{"tie_embeddings": false, "init_std_qkv": 0.0663, "init_std_o": 0.0, "lr_head": 0.011, "decay_fraction": 0.692, "doc_mask": true}
Each number is 128 + 24 x the weight over its row's rms, rounded and kept within 0 to 255. Layers, rows and columns count from 0. Numbers have three digits each. The size before them is the row's rms in percent of the matrix's.

# layer 7 MLP down, 64x384, rms 0.578, rows 36-63, columns 0-191
096:136136128141124165137073133121085120113147155132115138113083138129146175109137089120145146103098149143106139122150172118148130105161111061122121113100135145126089115113124174138160099168117150124144095138133105117124158141123104094132169102108129123123125126139142166117173120169077117144126123159140118136108116141137116065144157123137168086134076131128079123163110190113101109100153127095164086131122125140114130109141126077133152131110103126090123104133133134134125153146114124134134115139123138092123122101142131125134110164087091155149080124158150108153111161163071155095
107:158101074164068119123093134143124189090141141104107150137116105158099162113150114123124162175186111096105147106188142182160105151099149101189107119148155098147120111122168135121129150127121093161087193124186164098109142108111126183111111121150162142110136158169158105116147146095162109137118112096108078185141083122169094094118119145126137128119160117152105151161117156132092145166117158141144123130092131165143073164156083116130129152137116131135124139151142141131122135103147111120101130133125129142122133146109099110093089095147102102155131118104124116099151125137059156178
101:101151134123147142091173121141073132150145116125162104137152089123147171117096109102118129063103145134139146142123116085130138090086117143154135106130159127109158116161150100098140131107123097099144105099110140097151144117126110127094134115135120132144102101120112112125107117090082120167088179104179144135112126077121103152118140110149113151095137104089134119111136106099101134150111079114086112125170120127121160121152134124149148090105141157114163144138160116161096140146110112097171121163100137151120120133115114105124124134094122099128148132122136167141142126114155087128
096:100117049134128104124109140093122124163097160098130122143107098122125133106103120156118109065165154115101111142093105085166174109130121105178187095112102149130161174165133140117135143134117121073151109185161165152152139137139108141118191171153178103135145112107161139136091136129113100102179142094094171100155127091095091134118145162131088188182144123159129103131130134131135126121092134056122088170112137151131140116116111144130159143194146158168121137142140087126136138091106126147107125131153147138135117155141161133107158125137123153168098102137116112120159101123151127129
104:148153113158160098186134153116122095106117138104105184130112124109150107137090090109143083103106175129145158116119110132119115172096149106084153155162150103124096147118150125127068165121157095136129113112152151132142171124157120118100164122099151141150148128104146144110110102131151163173119095160123120111131139120112129110112048117125116114137143145137097102097111134132175113156113141100070137123093125136125140165111126118162114121150122148127121179133118174106173130113135126159160099101118153109130132107117136130163180180081133162121124091130091145150123106148147145106
098:138135129104157094144121143135137114123130114118163157127087199093138118141093176090112081127140099101126128163098131125134122112186146155163130116097123113141122137150132119131117120139118089121158138090128124148188086102164135136142107116113160148138164132148164136103141108115148112098111137117099096126155136119129121098167094135127123131152086137099127112119094121130121117148121146125116119133140103131139132108202142154113129121166133106125117161128128108115145145094102116155117129148176167094107131132121105149133141135121107110140106142096102152148113093155157120162
103:141178080174129142092109128127101108155144133089153133142082138172131117153135134113149172117128095101163099163124136166126141149138133173126137099143117111150147135141183117138152137100101129148143124148061150143141113143144162125146115137150133121151156130082116141155101138134105131185139152146123164163131110133161091125110166120127146101113136158104117137161138109139103094117156123085090170103138124113108148097109113175117091162118129138108129118114128184112140101104197123086121128115164195148167134113145117108116110100144169150125174152128145133157092099113151129175
101:166077172144097127124146120107147147105137164132189135187128146163109125132130174119124133148146127108133147158080118187106121155127129118133140136122094138134115091114134140134123134129101108131152167156106161117130129140140100141128102122122091160093155100140096111127145138166117119089157093185172075143124131141108169136149156122122134153122132134104136160158117076144130077124116140146089138130132130141117136140120113127161142114112135121118133119111098085139100144118172114166145130140139103114154112129165116136169132126107102117101162074092138153133040134117066116121
097:148104081101087168145127114143149157109126112126120138176130096117097113135093132149147114144144105111113152151125091142152128186137117138168148146121110111112145116171133162116155144123125110137177123090146124138134097162118152123126150148159110142088125153145120116105105182137118117128087158120086135151126101124110167133164137119118119137134171121151170118122099094132157096135117154118162152164174120164135129109097129143126132107138106094109128133151090163155147171143127129107142134089061178151114163123147131106117102080146149141133142119162129146156079146130164121139
098:084076167158129168111143120158143162164084124121093128139157126134122113139173156153146148135153132123087122119088112160122108146125122156130149143109135127188154139151131231160120134156134128135129124133145114125145149129114109158118115153080117133094110119109135128085166127103096162148145141107110141141158127130081150122116138170076134154068120139141109101148111107124225099109124139116159104138098133088128124123138110120117104149129167138153080160153152151135138109097145142082113160095146112168121150145118120104131106097138143092098138156124130103126120126139137131176
094:097118127174146119139134097102136118143145129168119123165120108121095164104119141120127132095136139137098139101139156152131103135157072120135113107153158099164092151154142143107134092106093156103118181126135044115103108105145126101125150139138138158111117135098075119168125119145138142088122088149127127104132145115145127145132145154107092150091102111144146143094132110113149097125115178120136097137122111103144151104154153122095115134156094139122133123086128132138104108126085122152132144124156162158130139116121166095167114162138126178135166143163131129189099143111134137083
104:112108148113143148081110103117126138177132128128120097095097159120167168157073159134128094123104122111142130098145064149133117106106126159117161132162131168139126143158140127082177113166163119116123091132123128107169137104167106124099149173149136140106081161118117168103143106082120143156138163144114156120146113097115135130138150147123128124138124091121142113128147144101170135144126077134160097103126131163132145086110151106141124129139136132134169103110113130095134100119153112138116132145170126097117169136156159121115128103159087120114089153165115099146103153103132124147
096:130203104131141134145176123153132145121127138100142131102118155170083135121135181149124159137078133088095128100143134125116109154141128159106147119133090100103106117151134102140113106115121158087169157143128152126141161113156148148120129117167152150110189093113107135112128134128141094125142123116090055145095081161160096113139129135135105126123099093112123189110126091141130130126091110174091157176114143135102127118107126110114109150077177139104125161131103123141149154122144147135136097088099093147130144149180167145157126107124131157136140120100119141146131138137103138158
101:138100142135151078125102116124148098103118134127107130149095129143096137123087116111160134150140123103184138114113110134130166141106141133110166142181159152106164098096100145104086145096155116133152135135076138119135109097157105155141126114144104115130139152138126130134043125145125153132088084116150172122132123145117106137116143125155055090131137177198093099108166137119093142128091141164096086128149121156106102094098138141143153108099200149101154142140128141129108109106123149130182181107107141094115163128154125125127121152135146150144144133113119127128153161122142126108
097:109089100153117129141130125132125166148145119127126080187160141116095116129103143110130100115162111090123117117090156118094128138156132117132145096100100094172126108167099155083109128153143131136125123131184104181144176113103120100103108125126138152121125091081156118101117158163093090130173129093141132086151171167192052165107168136127130124099166131111129083141144123124131152103086085147121126126141131103088144145116112161166104088147113108101143090127121150137153119177163109094163124155094163082105129124123129125130124138176129171110114122122138135108137148133150180113
095:148118185110091120106113112163122136136133151147149159142110124149120127142149148173076109136145115093088134092082135093131140114125129120138121131127123139109130134097145121098143161130155142120134154128142069100121119150124142128123106141105101109145085157117124129137102126194130174123150112110094117131132103080119132118074156107095117106135143121107110132154119114102155093125126133144154158113106125124112159182091181140116122139174148138107140093103111097138079102138098055086156091139140139155112093131075158123101099159145097098157101139105143144126170124151113119120
099:163172099064129104125131115102152096163125164120128147101199116127097105158126110169115150112139115130092101050147111152164142124122134114137141105122128114089129144133080118111115117139119084110135145183119103161126148127077131138127140125155118156119110124131099092143144159115128123130118111095132100169152112143139116086131155121089129133149104166132148126092121147133120127132116115090198098145105128149086125109129126099085111110115111132154090179139162123133129161134113133125101163142110145126112115121120158137137137134105091172121140117111142146144134106136142127155
097:076126148069137122140160141143133157114105127119120151188155144132102148131131165129126109145147104177155137144144097128135142166189120128142079175170104121117153148142150134088148081131141113098097120144121145112117134122131149166160107113129123160126120097114116089145127174113164127137127143147123148125115119140104117092121136152126138147083155144164089104136115116102138139164111125180110154103127113102071158146119108109121117069123147147116135111085105129127122139154127091146172145149129115096145102118116115160176108095100167124151110130153117132143163108187149160099
097:088111091094137146147101155096100112107131119180097174141129145156106163138139161121124150121098136104125159120065174129195139108097105151084103140122152123144149109124164109134140127127137126095166144153150115117116129140113141123107147121145134139166137149101101107126128158105168078132079146137125186176117090078103173134140194090085093120157101104121151131157119158102157114121117122133145121142159092146099164113135106111148131108102124113139097122151101112185095118140095123144112136123153125162139127143138107169120146154126110166153125152134114106167146137145113127138
097:105113126131138114096107131107105128114126095098104120121098131130153139117109136115151174123117100111091108122118127155159132138107126123125134137106106080132172140098096188173100125117122151096138115099123126159104135178099145120125094119127126116111134163105122122094156149143150102163099153111119090144091099099069154147112097155142106124148116148152122160112141153119127107153146136145157117113142084153112138142136143198120112127098111135181104130137143123157123135151117116126089135161119118090106164142137077088108128159176087144127126113128148158098122123160134127116
096:152179078149151115136133141084115107179122122122142105099106126119124094144153146136126097125148115132150116121158172128112122088170095117193122114123187129126088115172150152157140112104136079124128113125113130094114143091098166101119140146105137149130170115103155113094104116122121128121103142086075132141124118134134125122144141155123138089143171117107109187144114115133084140132161125124133158125180103148146105095133123158112137152095116113104119112114074098128141135154157098145135127140099142152118106137144109106163150098161168120135157149150110137132170128119120119138
100:123161126113136128114124122139144114115143112157107105126142128124169135110124133095107122073123170165136143119077157145148134133143139116136122119154091160093133146119125126091122170167119122139120112099136119104114129053118100128139138122110088131102126114147103132132147158124166150140137107153157165057120135180165074105078094132099124164142149139118138105072135130115159155134109128083135131110107111130147153123119136127094077129134132130142109066108107132151114128140111139130111127065089146105128148143067132107134145110113178146138083146158112174127100125116142089106
103:129127150086134099127125133140137116097143134113142160143137125144118101119093147164131157155104154155124157112123177119144082142129130169139127123112116092108155100116157117129160116093152149155105118115152135130113108121133144157115081124141151144101167154165152147161127135138126087158148172107131143147113110111149114115109148150164180149100118128112141099134076123156118113112144120141080073128141123136098125099122145184140144112100148145070125141152092090111142120138084122151149165121161131125123120149099074107166133147100146170157079127120126076108113131123135131111
104:136126125096145156132149157098108143088168115088099152164059188154150155130074109138110088127111144096095117078126129096076078178079122111122138149152114119123129148109122082159135135173107116126132116098144124138102099120121145116138132108146136104128130082160116127145130106112120108115155150139162149111119112125105173094124147143086129156074138111104143136098088162114138116126124077174100146129151106152170113106142137101106096145104107143129151146123145114128134104170128121146155099124177134133155090111104040110149140140133121122145143134137156118123133101100154156126
104:148109127106146116093152100157139142141144112139159152127127126137124137122126121153140090170106153151088083188129140165106132091123145140152130132155135124109090112125128136170180120107122106115119130178150087148168092089127142142099154134116119126140147082124149095090184092115082144095102165102074059168156121165124124134136140114163156112118077128115111124122083122089132128139081198132146142081137094151123165127143081129139140114123149140128133121145107135150127145143102127156119152104101134141116099138114104100162141126118149127148131114133163121120096112108137127129
095:126127132109095153104113071120128111105153137151157106104116077106176192095117105153138170164131174134104141119170117141135149076127128133144123145120136140122138122149148091155107134142108140137130170105076141138119118091078190116151163140120130122113114120133109154145113135127137165100111085115118168140134125134151146141154161160093138079191168104116121086117186139131148123126114127124151122120102129117116149096121109130145135105102132155125085133178133099130145124136119114086095133100130094133132119184149134109120123141150123145096088131121121109081134117100101152155
099:111159186129122130144175123165167088113132126115124083076134156128095151162172114119139111116134091153153099154099124109136090160089145144124128090104090121108101123124119145112165144124139129128105136135141118097089217108087085128140094164136138155167106158130144091143106149087149195088111149159147152163114142183125114148102142103142132123136144159141125141154109092154095166119182157168157130112107124136108124130115163098103132102121111150153149127118119102102153166159090130116108129084084138167109106126130134143136145129162172175138163119146162146141117153105080097130
103:117088139109162089125138127121118116071097132116113177129144150093092132099150119144104157099161115134151096105161116105140113143153119102145142142139105146128111130189149136145122115144144121164091103147100148162155162142124130111105088137111076131103136103093179142097177114127134122121128129163175121110125175121134121122149151107121118128114116116138129146139127154097115115100154121145149122177129134138126099095112142076097117160134130140159151127130108107142147103151128117115130141129118142099137144096105131111133142096129106141074093163116113110116127140112118188084